Part of a small language model's weights: 8 layers.
Each number is 50 + 15 x the weight over the matrix's rms, rounded and kept within 0 to 99. Layers, rows and columns count from 0.

# up: layer 3 MLP up, 256x96, rms 0.213, rows 129-164, columns 0-95
# down: layer 3 MLP down (transposed), 256x96, rms 0.192, rows 129-164, columns 0-95
up129:52 55 41 34 55 61 46 64 45 40 25 51 62 61 46 30 85 69 55 19 52 52 75 54 45 55 70 60 49 54 45 26 21 47 48 54 46 36 38 28 46 49 26 30 42 34 29 72 56 75 35 54 63 58 70 46 83 64 46 39 44 36 61 50 49 59 68 45 66 46 58 62 65 42 40 58 41 50 45 43 70 43 60 52 48 31 65 46 47 42 47 24 58 63 52 53
down129:50 40 35 64 41 32 48 42 66 53 28 62 60 49 20 49 67 38 36 67 44 60 68 49 38 64 58 71 54 60 36 46 40 55 36 48 77 42 46 42 44 43 39 36 59 15 70 39 51 76 42 72 86 38 76 38 55 72 26 70 70 55 55 43 65 51 64 47 31 32 20 38 66 60 45 75 36 70 40 33 13 53 56 55 68 48 51 66 44 41 49 49 63 32 42 34
up130:56 25 60 59 51 39 47 42 61 73 86 56 48 57 47 59 52 32 57 53 69 37 72 57 53 57 33 46 37 71 39 56 47 59 49 28 68 56 23 19 55 61 79 74 64 26 56 53 28 49 40 28 77 12 86 51 42 57 72 48 39 63 28 71 50 55 39 58 43 54 59 47 53 47 58 38 18 57 38 46 42 68 36 52 19 58 37 42 45 37 36 65 49 60 34 34
down130:33 63 45 61 73 61 99 80 54 64 69 56 38 42 42 26 30 75 68 55 62 43 57 41 45 41 71 37 49 38 56 26 53 63 58 64 59 45 54 57 54 32 69 58 48 45 44 37 49 29 48 22 53 57 69 59 40 65 61 35 37 47 49 39 46 43 50 29 70 53 71 53 45 61 58 46 59 33 26 36 02 45 45 61 45 32 52 48 52 35 54 25 35 44 55 60
up131:24 49 21 51 52 50 53 62 56 56 31 62 64 55 33 50 95 49 16 53 46 29 61 50 20 44 63 49 64 45 20 37 31 88 77 47 21 26 61 48 82 75 43 59 37 47 23 62 60 51 26 44 60 43 38 61 45 04 43 61 55 56 51 58 44 79 26 37 52 69 45 26 73 67 66 68 63 45 44 60 68 37 69 47 49 56 57 61 53 48 37 59 26 50 50 73
down131:49 72 60 44 61 75 45 47 64 35 43 43 40 61 61 36 62 49 80 64 18 32 66 59 40 55 43 42 77 37 54 52 38 44 41 60 33 57 43 43 67 66 64 62 38 49 57 58 59 51 27 20 24 50 45 89 46 56 42 31 65 61 75 29 51 46 66 61 28 43 50 67 66 39 37 53 34 62 33 49 36 00 39 61 82 70 59 44 51 33 47 27 73 33 63 41
up132:58 24 24 70 28 39 62 59 80 47 53 57 52 78 34 46 85 41 57 95 43 25 58 41 23 70 54 44 23 34 35 47 48 26 55 57 72 02 57 33 82 63 67 43 59 45 46 48 51 79 76 45 46 49 30 45 29 38 53 65 36 39 39 34 56 42 47 27 32 91 27 66 59 63 06 48 57 58 56 81 76 60 54 40 34 54 37 58 43 64 25 68 66 78 55 36
down132:83 50 41 26 79 48 49 40 58 47 50 64 44 74 42 50 57 23 47 79 62 75 76 45 47 31 48 51 47 70 82 30 34 40 67 39 90 38 30 75 44 56 00 42 43 43 59 44 66 59 37 54 55 45 50 33 63 53 40 40 43 46 49 70 66 59 33 53 54 28 36 00 33 00 42 70 49 77 45 54 65 35 55 54 72 08 75 63 58 70 38 61 66 60 32 35
up133:49 44 52 52 39 54 54 27 58 35 73 65 32 27 41 82 56 21 43 70 53 07 49 34 52 33 23 44 65 80 41 56 63 48 39 38 41 40 65 39 52 47 32 79 43 66 36 39 45 79 75 35 51 46 37 68 10 66 29 39 50 47 52 46 48 65 40 72 34 26 31 35 46 73 71 67 46 72 59 44 54 48 47 59 42 78 33 58 85 48 79 60 52 57 43 62
down133:40 40 58 43 57 50 50 47 53 71 51 77 55 51 64 24 58 66 82 44 60 54 35 53 00 58 61 41 27 56 52 52 60 41 48 39 41 41 67 23 28 77 37 46 57 22 50 63 64 38 33 50 56 50 34 50 87 55 41 43 52 54 56 38 53 45 78 42 57 48 48 44 57 29 48 47 49 48 30 79 33 27 73 53 52 37 78 37 25 62 45 55 49 59 51 42
up134:72 37 40 60 55 62 46 53 44 46 40 37 51 50 29 54 43 48 48 41 58 50 45 50 45 51 46 27 50 63 33 41 45 56 61 41 48 60 36 58 63 45 75 67 31 45 46 65 40 77 59 27 77 56 49 59 47 55 25 25 42 53 57 54 36 35 52 69 32 48 47 59 46 53 67 29 48 55 64 72 72 42 37 75 56 63 59 48 39 78 45 60 69 34 48 43
down134:23 13 34 61 81 44 58 55 35 42 43 59 23 55 34 43 37 51 64 34 46 56 50 36 56 64 60 34 49 75 44 68 27 52 52 41 58 40 39 60 53 54 43 57 72 43 58 70 42 48 54 49 62 71 29 75 69 52 46 64 56 34 40 67 51 39 49 61 51 49 40 55 49 64 63 24 42 44 40 28 48 22 62 63 50 64 53 52 43 68 43 63 78 39 78 30
up135:71 47 60 45 46 75 52 40 45 48 45 73 36 44 37 60 44 65 52 62 48 46 51 42 55 49 40 71 00 47 30 51 46 52 45 38 63 49 38 13 24 42 41 43 30 43 40 53 38 82 43 66 49 55 45 56 61 61 59 58 53 49 65 50 52 78 60 64 37 57 29 46 60 58 63 60 63 40 62 43 57 37 58 54 66 26 58 60 42 53 60 54 43 32 42 56
down135:16 41 44 40 66 44 61 44 26 51 31 65 61 55 60 36 56 41 56 37 68 33 68 49 52 61 35 75 31 81 40 52 80 39 26 61 40 50 65 46 56 44 30 40 60 39 39 57 62 64 54 75 85 43 54 41 65 47 45 63 57 25 51 49 38 55 55 51 54 48 65 40 51 66 31 41 50 49 53 25 28 51 40 27 69 57 40 71 47 65 34 53 59 44 44 53
up136:61 27 71 55 31 23 47 66 59 73 58 56 52 38 05 74 66 40 44 44 56 51 40 43 25 58 50 67 36 48 56 54 46 57 46 42 82 66 59 43 37 44 26 59 55 53 36 82 56 68 36 60 16 74 48 34 32 28 76 35 37 63 08 25 56 57 59 65 53 63 58 34 56 45 61 46 55 44 65 71 53 65 63 27 58 57 23 42 27 59 73 57 67 63 28 66
down136:59 28 41 65 59 37 62 45 90 57 64 85 30 49 20 60 34 42 47 47 50 40 46 25 60 36 61 58 94 47 60 45 69 40 42 70 59 54 66 27 82 45 64 46 56 47 49 34 39 16 61 97 54 62 32 47 31 57 42 83 40 21 28 50 48 52 33 64 82 32 38 44 36 54 56 71 56 44 28 57 26 49 70 43 33 50 47 53 62 36 43 28 50 48 61 36
up137:61 70 53 30 34 74 56 66 41 51 53 48 59 14 30 67 82 29 28 38 34 37 59 38 43 36 80 66 29 37 55 37 50 56 45 19 45 25 40 52 73 41 62 24 39 79 47 50 57 66 53 43 57 55 84 80 16 36 79 34 40 72 60 46 45 40 72 51 53 43 93 02 64 53 55 66 62 60 74 65 72 43 54 65 42 41 33 18 29 22 54 35 36 51 59 84
down137:74 66 46 67 44 48 49 77 40 51 26 62 25 40 51 48 53 26 37 47 59 59 65 21 45 45 81 61 40 17 74 60 48 45 38 33 57 36 44 68 76 57 50 30 45 49 48 60 48 71 42 16 72 65 33 62 43 75 39 51 55 67 74 42 42 14 66 34 43 26 54 08 42 92 52 59 69 55 69 51 57 45 56 44 50 35 42 33 47 49 49 46 43 27 83 62
up138:37 46 37 50 50 59 69 53 42 36 50 58 66 57 24 50 63 61 57 04 73 55 35 62 71 66 54 32 55 31 53 58 55 39 65 57 39 65 64 47 49 50 57 53 48 72 61 60 35 78 58 41 64 14 58 50 59 04 60 47 54 22 52 37 47 57 55 61 38 88 34 49 82 07 66 70 49 44 56 55 66 58 35 44 61 43 49 42 22 47 45 58 36 42 52 65
down138:37 30 48 65 51 43 56 77 62 46 39 58 66 54 17 40 61 57 51 46 87 48 53 33 70 59 48 33 57 58 64 99 92 48 62 45 63 62 69 28 50 24 32 62 58 55 42 56 58 66 45 33 32 47 50 39 47 26 65 42 42 41 43 22 24 50 47 57 60 79 45 52 56 43 54 25 58 61 50 37 32 26 47 43 51 46 41 57 40 66 49 51 41 41 52 44
up139:72 50 50 63 32 82 43 58 41 59 19 39 38 45 50 61 40 59 41 65 31 50 70 58 40 48 24 32 33 09 57 50 54 28 54 46 38 54 28 44 26 49 28 52 23 51 50 34 60 55 47 72 71 49 57 60 71 32 65 54 41 40 42 43 30 37 54 44 56 55 43 37 45 47 55 54 49 37 81 73 71 40 25 60 68 56 62 44 80 72 65 51 76 51 68 49
down139:31 57 76 34 72 22 72 74 72 37 56 40 34 50 66 70 26 41 58 46 40 57 48 45 65 53 48 82 33 70 38 34 38 64 34 73 43 49 38 49 56 68 88 53 62 45 50 41 28 44 33 57 44 72 54 65 34 70 41 68 61 51 76 56 51 38 48 44 58 50 63 58 38 66 48 42 37 38 21 18 32 63 32 19 31 47 20 68 36 50 43 54 38 67 61 44
up140:37 31 61 57 72 69 48 38 54 38 46 58 30 40 48 49 56 76 33 32 63 23 55 54 48 50 48 81 42 20 37 37 41 41 72 68 69 36 62 47 67 90 34 61 35 45 43 63 49 23 47 53 38 46 10 59 58 35 40 91 52 28 73 46 40 45 64 70 37 77 22 52 64 32 36 65 63 41 55 57 64 55 38 49 87 49 68 50 64 54 72 37 49 39 48 62
down140:45 54 56 45 49 25 52 29 61 43 69 27 52 83 55 37 33 30 63 62 46 47 61 51 90 61 55 54 58 55 57 20 50 68 58 39 71 70 43 67 44 15 88 63 40 19 30 49 53 70 49 44 39 60 84 42 60 47 78 36 46 73 41 80 55 49 39 41 34 56 48 39 43 38 61 14 21 39 37 46 45 54 47 46 61 64 40 82 71 47 54 37 29 34 36 37
up141:54 43 52 53 46 47 36 39 37 33 55 68 38 65 53 55 32 40 26 42 34 54 50 53 59 54 52 42 45 54 52 60 26 34 56 49 36 73 33 68 70 68 39 47 56 39 45 63 50 48 45 68 54 37 40 59 51 46 47 67 64 69 56 67 48 50 24 46 32 59 39 39 45 55 57 45 35 68 54 43 70 27 40 60 61 50 53 50 22 46 45 73 50 46 53 52
down141:25 30 33 59 65 49 66 48 38 43 52 68 54 37 55 52 62 26 42 41 60 57 59 50 66 49 52 50 46 50 41 99 49 58 50 57 40 32 59 70 50 18 55 48 65 54 54 74 46 44 49 80 57 63 50 63 22 57 74 57 50 26 56 53 39 48 39 43 52 47 67 47 44 57 28 42 63 36 20 45 29 44 55 37 35 48 42 45 53 51 41 59 57 63 55 51
up142:44 35 29 51 56 59 46 32 34 42 42 44 64 54 45 55 50 37 40 50 64 52 49 80 58 57 47 43 56 43 30 59 40 61 54 49 38 78 28 69 55 57 53 34 50 39 33 67 33 53 59 56 65 25 59 43 67 42 63 50 45 41 52 37 44 51 53 43 58 59 64 29 55 51 40 65 39 34 60 46 64 50 47 47 56 69 53 47 59 34 37 59 40 76 58 46
down142:43 22 45 62 68 33 48 60 33 57 43 68 62 53 55 67 37 22 61 64 52 63 55 57 62 53 32 45 57 53 67 95 48 40 39 48 35 55 47 60 55 32 39 51 56 53 60 51 60 55 51 69 52 60 41 50 37 37 44 42 34 16 57 22 36 53 39 50 33 36 57 41 53 46 60 47 35 59 30 54 17 58 62 44 66 76 59 70 65 56 40 50 60 47 42 49
up143:62 55 42 42 47 55 74 65 46 42 72 52 42 26 53 48 35 59 28 46 63 30 47 58 27 46 61 50 62 40 40 48 49 45 65 46 64 51 66 60 48 47 81 49 60 48 58 41 39 49 46 45 55 37 72 64 65 53 54 31 26 31 42 65 53 49 37 35 49 58 68 54 29 73 34 38 54 45 33 47 51 54 71 65 55 51 61 35 44 46 44 71 52 34 50 68
down143:35 41 33 65 48 40 49 43 53 55 52 53 43 49 54 46 34 46 52 34 68 57 49 53 35 49 54 42 64 46 52 46 34 36 34 59 65 55 56 43 73 42 66 62 59 37 51 48 57 65 54 39 62 55 26 55 96 46 43 37 53 28 52 57 53 53 73 52 80 35 54 32 47 71 52 43 39 33 91 62 19 42 48 44 71 27 66 65 60 33 30 48 37 47 62 54
up144:76 38 44 53 40 58 58 35 38 50 41 49 70 42 46 36 64 30 58 62 50 52 71 71 62 34 54 58 29 41 42 55 59 40 28 22 43 49 17 40 43 47 45 51 41 46 55 28 64 56 51 28 72 29 58 46 65 36 36 43 46 39 40 39 44 78 53 72 59 41 44 45 50 48 53 57 22 51 67 63 68 41 35 64 60 64 39 40 38 26 61 45 75 43 50 86
down144:27 24 47 50 64 47 71 53 34 52 28 56 66 75 56 40 51 23 81 55 37 58 54 49 58 52 40 55 51 27 28 81 66 47 47 27 57 53 47 29 38 58 19 65 62 62 68 34 54 49 36 36 59 55 46 43 67 48 58 52 60 35 47 37 50 52 56 69 91 21 48 48 26 60 62 45 53 57 45 53 43 39 40 30 50 41 36 62 55 63 44 53 84 58 59 70
up145:55 24 43 58 72 32 65 50 63 59 40 26 45 45 49 91 68 45 49 81 39 29 49 54 29 58 54 59 39 28 33 57 58 67 71 36 29 55 52 61 20 28 30 55 56 58 53 55 76 43 73 59 44 38 46 37 52 51 67 40 33 48 59 43 51 72 67 46 57 77 27 51 21 28 51 49 70 29 51 61 46 59 51 36 51 99 35 59 38 35 42 25 45 41 71 66
down145:46 70 24 64 88 40 70 45 33 60 62 33 35 71 82 31 36 37 64 51 32 56 51 61 59 46 23 58 70 44 66 41 59 45 33 49 66 60 52 55 57 24 62 63 46 51 72 23 49 36 44 40 51 19 55 69 24 51 56 58 39 16 71 58 34 49 22 38 78 37 47 44 57 39 54 78 38 34 13 44 16 71 62 62 59 57 65 72 54 45 53 55 82 52 52 54
up146:60 35 51 57 32 42 68 45 45 47 32 46 72 75 29 71 38 52 32 27 32 47 54 47 43 60 57 54 13 38 38 47 25 42 26 55 57 30 53 31 69 87 57 35 36 57 40 81 26 33 80 54 38 66 51 35 54 19 65 63 46 62 57 54 50 53 77 34 53 99 45 65 61 53 29 56 45 77 71 46 50 53 29 38 57 49 45 74 45 25 65 50 66 53 53 64
down146:10 56 62 47 65 47 65 57 36 49 22 31 68 36 43 69 53 44 48 61 31 46 66 48 52 47 56 24 26 65 48 61 73 41 14 57 45 52 52 11 77 58 60 57 96 57 46 64 67 26 60 65 61 56 33 45 51 31 65 36 55 43 58 53 33 43 72 27 58 75 30 44 68 64 51 38 41 61 60 28 27 32 63 36 58 45 44 59 67 47 66 67 49 37 30 61
up147:38 48 45 28 74 19 61 63 55 63 48 49 61 31 45 72 58 67 31 50 75 44 72 48 44 30 49 60 26 44 26 47 36 61 62 37 33 29 27 65 58 36 30 61 38 33 52 56 41 49 38 57 64 27 89 47 64 47 86 41 39 36 66 39 33 36 44 37 52 82 37 34 37 54 27 65 57 74 53 75 47 72 60 36 63 61 49 51 16 57 65 54 32 64 76 69
down147:37 64 36 18 48 80 60 57 45 33 49 73 71 68 64 43 58 56 79 68 36 60 41 35 52 71 51 39 23 57 79 52 59 21 48 49 49 62 49 66 48 52 43 55 45 52 38 44 62 77 26 41 53 18 69 50 38 78 47 51 32 20 61 56 38 63 41 34 52 44 25 54 49 42 35 45 41 45 56 59 31 37 65 55 68 27 62 46 73 33 47 48 66 65 37 58
up148:43 36 27 54 40 28 49 51 50 72 58 40 22 41 60 67 50 41 59 54 52 39 35 29 69 46 40 57 51 34 39 54 44 65 46 61 41 42 48 67 64 33 25 53 25 55 16 63 66 68 48 41 52 73 56 51 45 46 73 50 58 42 70 61 65 51 50 57 50 86 17 48 66 35 62 77 37 92 67 51 55 64 45 45 31 62 28 41 22 42 49 39 69 55 49 57
down148:37 59 47 34 69 34 78 60 35 49 67 62 53 95 52 15 41 65 47 57 43 40 46 57 55 62 62 38 34 62 68 45 28 42 65 52 47 44 61 35 45 55 80 30 59 59 44 31 42 55 53 36 38 60 66 50 73 73 28 48 49 54 39 65 60 36 76 26 52 37 71 46 28 79 60 32 42 48 34 31 37 32 71 58 57 51 45 43 63 29 51 65 29 47 53 35
up149:46 42 19 60 49 58 33 36 49 48 63 45 70 44 65 49 67 68 13 55 64 28 36 55 71 62 64 43 64 80 53 34 48 60 35 73 52 62 38 46 17 47 59 43 75 65 37 44 72 43 56 57 50 30 43 64 56 18 62 72 55 46 46 73 40 62 30 32 43 79 79 58 40 67 31 49 53 25 44 52 59 39 61 43 30 57 42 57 26 46 68 37 28 48 60 59
down149:61 57 51 76 40 59 32 27 29 54 38 46 60 31 49 62 65 34 37 56 54 41 26 59 49 50 50 36 77 32 35 33 56 44 40 37 53 50 36 56 62 19 71 60 45 42 68 66 76 69 58 45 76 62 53 40 56 49 55 38 37 48 67 35 61 45 45 44 58 31 62 40 63 50 41 38 29 59 81 63 32 61 29 58 74 46 47 58 57 71 40 34 44 49 41 46
up150:55 29 42 57 64 35 69 67 56 42 53 72 65 31 61 55 32 59 42 48 51 32 69 26 58 27 26 59 60 37 33 76 50 50 60 40 56 50 45 49 81 46 59 47 33 18 25 43 42 38 43 60 53 31 68 76 35 43 53 56 41 46 30 37 45 52 26 49 39 71 27 48 63 60 40 64 19 71 48 61 54 59 47 51 52 77 31 79 53 53 50 60 34 38 39 44
down150:24 62 64 39 61 48 63 61 62 59 51 48 51 55 39 36 43 57 47 54 50 67 66 56 49 79 57 36 40 55 52 55 60 37 42 30 34 23 65 34 54 44 49 32 45 76 57 63 58 65 54 66 48 50 35 40 49 31 41 57 73 42 50 58 64 35 52 55 62 74 49 70 68 55 52 58 55 29 23 38 38 51 77 76 49 30 45 26 09 34 13 45 60 50 41 45
up151:42 37 60 63 50 41 49 51 42 50 50 58 44 62 46 60 24 61 47 65 49 50 41 58 49 45 17 82 55 60 68 50 66 49 60 37 42 43 77 32 55 44 43 32 63 37 45 46 43 75 73 44 59 49 64 41 49 61 50 54 40 51 34 47 59 59 34 65 45 46 52 13 72 44 23 44 44 49 35 48 45 44 46 54 29 74 46 38 48 45 64 60 60 47 48 45
down151:61 68 60 46 22 53 43 52 38 42 58 55 67 32 49 48 45 56 61 57 53 70 62 72 59 57 59 57 37 35 45 60 49 54 36 62 43 15 46 69 47 60 60 22 41 23 65 53 59 52 58 45 65 45 74 38 49 21 51 62 50 54 58 59 53 48 46 39 29 78 63 47 51 48 44 42 66 50 57 28 30 40 44 49 64 53 54 56 33 39 40 52 56 51 51 54
up152:30 62 44 37 62 48 65 55 73 37 36 28 61 50 55 32 47 38 65 56 30 22 82 64 58 53 52 80 39 61 38 52 79 20 68 47 68 66 47 42 37 87 42 66 31 62 44 78 57 58 31 16 64 21 40 20 39 70 71 59 29 58 55 63 52 53 37 77 33 61 46 50 47 46 45 53 30 59 47 40 65 67 43 81 51 28 37 07 21 32 47 48 60 62 69 54
down152:35 76 49 45 28 39 54 26 55 28 17 27 46 55 69 62 76 42 36 69 49 46 63 66 57 74 48 67 48 34 54 44 75 53 32 43 55 67 52 34 69 60 37 55 36 43 68 35 61 43 55 63 28 59 37 28 44 56 41 94 65 33 90 57 66 57 69 69 37 51 75 43 42 52 30 48 24 16 58 34 56 45 27 64 42 40 52 67 62 50 17 65 34 61 49 45
up153:39 52 52 61 62 47 47 30 62 64 34 30 39 51 46 64 71 25 45 51 60 38 66 30 38 45 54 32 53 98 38 50 66 08 44 46 69 34 77 48 23 57 62 59 29 61 46 65 20 58 34 51 65 24 60 36 37 64 53 35 38 47 71 69 32 50 21 62 36 44 45 38 59 14 49 65 47 39 65 66 54 48 55 70 45 69 61 62 56 40 51 42 60 42 59 49
down153:40 49 47 65 44 43 47 30 49 39 31 49 35 69 52 81 82 59 22 13 44 32 82 27 57 41 35 47 46 75 39 43 27 29 57 59 38 46 75 31 50 71 21 48 58 68 57 44 77 66 44 51 47 48 31 70 73 68 54 62 55 35 40 36 57 35 35 50 28 68 57 35 48 45 44 74 45 58 63 33 54 29 37 40 53 57 61 65 56 65 53 73 70 43 40 52
up154:64 48 47 44 53 58 36 61 50 43 52 66 68 49 33 47 35 45 12 83 57 46 31 34 56 73 62 43 41 23 61 30 53 42 32 75 57 30 25 45 54 29 83 65 29 39 59 50 36 75 60 42 64 24 48 66 23 56 43 45 66 68 58 81 42 53 69 55 35 51 38 65 38 31 55 40 35 60 73 74 63 51 19 73 58 71 73 44 38 43 46 78 54 26 42 26
down154:40 34 33 42 49 24 64 60 56 57 38 69 53 38 45 53 41 24 43 36 50 76 56 37 72 45 63 46 56 33 80 50 54 32 26 56 46 22 45 75 44 39 70 69 66 21 56 33 34 67 91 53 58 50 43 57 21 56 45 49 74 64 59 54 61 53 41 51 52 19 26 51 36 41 78 28 51 62 37 55 25 19 46 66 50 55 68 48 61 41 52 88 58 31 81 52
up155:63 61 29 26 06 83 39 42 47 49 37 43 27 37 34 47 79 24 44 18 32 82 38 56 64 45 58 52 64 49 63 48 51 49 57 58 87 45 58 42 55 55 51 39 70 45 76 40 53 56 55 52 50 61 59 60 53 40 50 61 32 55 21 56 56 51 48 44 43 52 63 53 53 48 34 34 55 69 46 54 70 81 53 41 44 36 50 54 55 65 58 39 60 32 66 36
down155:22 44 69 57 47 45 86 51 32 86 56 70 50 48 50 33 30 46 76 82 27 67 34 44 61 32 40 60 50 56 60 50 62 77 38 60 38 39 40 30 44 38 45 46 28 37 53 60 33 90 55 28 51 29 54 52 39 61 61 60 35 41 49 39 50 49 48 56 62 49 32 48 60 65 50 08 46 38 67 49 19 61 64 36 65 45 57 63 34 62 45 37 44 34 52 62
up156:42 25 51 68 70 53 77 64 41 70 58 60 56 63 58 56 61 62 33 41 37 50 32 57 49 72 36 49 44 47 52 64 50 59 38 48 35 31 42 49 65 76 57 22 65 47 48 38 54 48 58 55 33 56 55 49 68 04 37 38 60 50 55 27 51 29 48 45 55 55 42 41 62 63 50 30 46 54 45 49 66 39 38 67 33 69 50 47 71 45 43 66 50 46 54 37
down156:46 60 55 45 67 58 40 33 62 38 54 60 46 50 44 59 41 40 45 52 24 56 60 47 56 49 06 60 43 76 19 76 37 52 54 61 66 60 51 83 56 39 67 50 39 58 47 77 42 57 41 60 56 73 59 59 46 66 58 29 52 34 44 37 56 62 32 67 48 51 54 37 45 62 46 29 67 71 37 47 30 35 47 35 54 48 60 21 27 45 48 42 53 47 50 50
up157:57 60 59 54 39 39 48 40 63 61 43 24 40 71 46 35 72 71 51 49 61 49 48 57 40 58 51 33 41 49 59 25 31 51 51 35 59 59 26 55 51 45 40 48 32 41 55 41 77 73 34 37 34 44 62 50 62 43 29 53 53 60 53 49 73 49 55 62 45 50 66 36 44 68 32 29 55 23 98 56 47 79 46 32 58 81 71 48 50 41 47 37 13 49 61 68
down157:41 16 56 70 43 44 57 59 40 52 67 56 61 34 40 52 61 42 59 45 55 45 97 54 64 67 54 45 37 46 31 71 52 52 21 27 72 58 64 65 35 16 39 50 66 55 41 67 63 47 62 33 76 54 52 46 50 32 34 35 68 72 12 35 53 55 49 64 66 62 48 38 66 42 65 33 58 42 48 17 45 37 19 73 39 64 39 47 53 50 35 68 58 50 52 66
up158:68 49 45 52 36 47 61 54 38 42 26 63 33 41 19 62 43 60 65 43 60 51 89 72 48 53 45 37 52 41 52 58 44 48 41 68 32 80 29 50 60 63 40 53 36 51 37 52 39 48 41 64 42 41 43 59 39 38 48 53 45 55 61 58 48 48 67 70 30 62 30 42 56 56 63 63 56 64 58 62 58 33 34 47 54 51 52 55 56 55 69 62 38 51 33 39
down158:55 40 24 54 51 40 61 58 33 43 39 71 53 58 51 45 48 38 62 31 61 30 74 46 73 39 39 41 67 63 41 82 44 55 46 64 50 79 52 50 46 34 23 66 86 42 35 59 53 48 62 76 47 70 56 47 51 35 80 57 35 44 37 34 28 40 66 34 48 47 47 50 44 59 47 64 58 32 45 38 45 30 63 38 30 33 40 71 52 67 51 59 41 65 51 34
up159:59 16 18 42 63 53 43 32 71 43 39 44 22 33 49 42 53 24 43 30 61 67 46 28 42 51 43 43 47 44 43 35 61 82 56 61 41 63 46 52 56 31 48 35 33 41 67 72 54 53 54 63 27 62 57 30 54 54 67 35 64 61 56 32 69 58 69 39 29 67 22 46 94 43 26 46 50 58 48 40 73 57 24 83 49 56 84 46 53 45 56 21 36 55 62 21
down159:43 50 62 67 71 50 51 44 46 27 65 64 65 57 38 37 93 76 17 54 42 34 41 33 52 47 64 52 74 47 48 42 58 77 23 83 51 37 36 32 49 43 59 33 60 59 00 50 48 58 54 39 65 54 75 39 53 70 74 51 37 67 38 63 40 47 50 43 09 57 62 16 50 56 67 41 51 68 49 39 18 67 31 50 79 54 48 53 38 39 33 46 43 41 38 60
up160:58 71 50 42 53 37 53 50 49 56 50 50 43 32 34 55 74 29 24 46 49 46 41 37 37 47 55 38 24 44 57 57 30 45 42 15 82 29 63 36 32 68 62 67 38 62 31 60 54 46 69 49 59 22 67 25 51 49 38 37 54 43 55 66 54 33 54 92 50 65 88 21 46 62 58 42 60 71 52 45 65 52 74 49 73 57 57 61 39 59 85 26 35 64 53 49
down160:28 59 55 67 62 72 50 61 46 67 46 58 57 34 62 74 67 41 59 43 64 61 42 41 18 52 41 35 42 22 87 76 47 38 26 45 54 40 45 38 68 78 39 61 30 68 40 38 69 36 51 49 50 63 43 72 70 42 64 56 50 52 71 51 32 40 65 64 32 42 49 08 58 50 70 28 22 46 62 59 29 35 48 36 70 48 74 56 25 71 40 39 51 34 43 56
up161:42 27 41 40 67 53 55 53 62 74 69 63 52 54 44 48 58 14 24 36 28 51 20 52 51 53 18 62 44 36 43 58 68 63 38 74 82 74 55 36 67 46 38 42 26 37 35 36 72 45 55 60 46 52 64 39 49 09 52 38 70 53 46 45 60 67 64 48 42 64 14 17 43 59 60 37 18 41 45 62 66 77 61 72 35 86 56 63 33 44 72 75 18 50 53 45
down161:25 65 70 45 44 54 43 38 56 27 53 20 62 37 61 67 60 54 36 62 44 70 68 25 63 48 34 65 53 87 21 62 81 52 39 49 57 39 43 53 56 75 61 44 45 45 68 79 68 36 43 59 35 65 64 73 58 60 46 19 18 65 63 22 51 67 35 52 50 32 65 62 81 50 29 66 60 61 39 57 40 48 20 23 27 30 34 25 44 19 23 54 83 54 61 66
up162:62 42 46 47 51 74 49 40 41 55 49 43 77 39 53 37 57 49 54 36 54 33 53 62 30 38 44 43 39 41 37 47 41 47 45 31 57 53 56 69 44 27 35 39 65 76 48 89 69 62 71 47 46 45 51 43 63 50 56 34 61 68 30 58 55 59 71 44 45 54 75 46 58 06 47 67 63 60 50 65 48 34 34 64 48 54 42 32 55 77 48 40 58 35 70 24
down162:53 45 50 80 55 39 30 19 65 60 50 67 42 48 62 66 50 24 63 57 59 66 52 52 50 59 38 54 51 29 54 49 32 30 51 32 75 54 62 44 70 39 54 57 51 44 46 67 32 54 56 38 47 58 34 67 49 27 58 77 26 28 43 58 50 57 48 79 62 38 62 27 36 38 64 36 56 53 68 62 15 49 64 38 60 53 64 43 67 41 40 62 46 48 41 52
up163:65 29 62 58 38 71 32 69 50 49 49 30 42 66 29 55 85 15 48 81 26 57 79 33 39 70 22 34 50 59 58 09 55 60 51 66 71 12 55 41 45 52 52 43 69 19 60 59 45 48 65 50 46 58 42 07 41 28 73 49 58 67 40 71 68 28 71 58 55 51 49 40 44 36 55 59 61 47 61 66 66 50 56 18 38 51 54 56 46 57 64 36 37 63 50 29
down163:53 57 56 42 23 47 66 80 33 64 57 40 37 49 25 52 52 52 48 21 75 68 46 37 53 24 73 73 51 48 59 45 38 45 66 65 74 42 51 55 29 44 42 72 14 53 36 59 57 84 08 50 60 82 38 33 47 78 48 26 70 19 56 62 56 50 47 36 37 23 67 46 81 60 37 53 54 40 29 41 28 55 74 81 74 47 38 47 54 34 55 55 43 25 48 38
up164:53 43 52 34 51 63 31 67 33 43 60 16 36 15 39 50 51 13 60 57 40 25 30 49 31 76 48 32 46 49 47 52 58 52 35 38 55 54 52 61 36 38 33 62 43 56 25 69 75 63 56 56 68 51 80 57 41 67 64 49 58 42 67 50 43 31 57 67 41 30 42 33 54 30 52 65 34 54 70 70 72 76 57 80 77 55 78 52 59 54 68 46 54 53 48 70
down164:04 29 41 37 84 18 44 52 58 44 59 42 43 41 69 51 67 55 56 66 49 19 25 46 48 63 76 34 49 60 62 66 51 44 36 65 67 55 59 42 66 60 54 55 45 57 83 48 49 55 44 54 47 61 33 73 86 43 57 41 47 54 60 38 47 33 16 71 20 62 53 31 50 38 52 62 60 34 44 34 63 48 73 47 75 01 94 36 58 40 36 47 48 43 54 50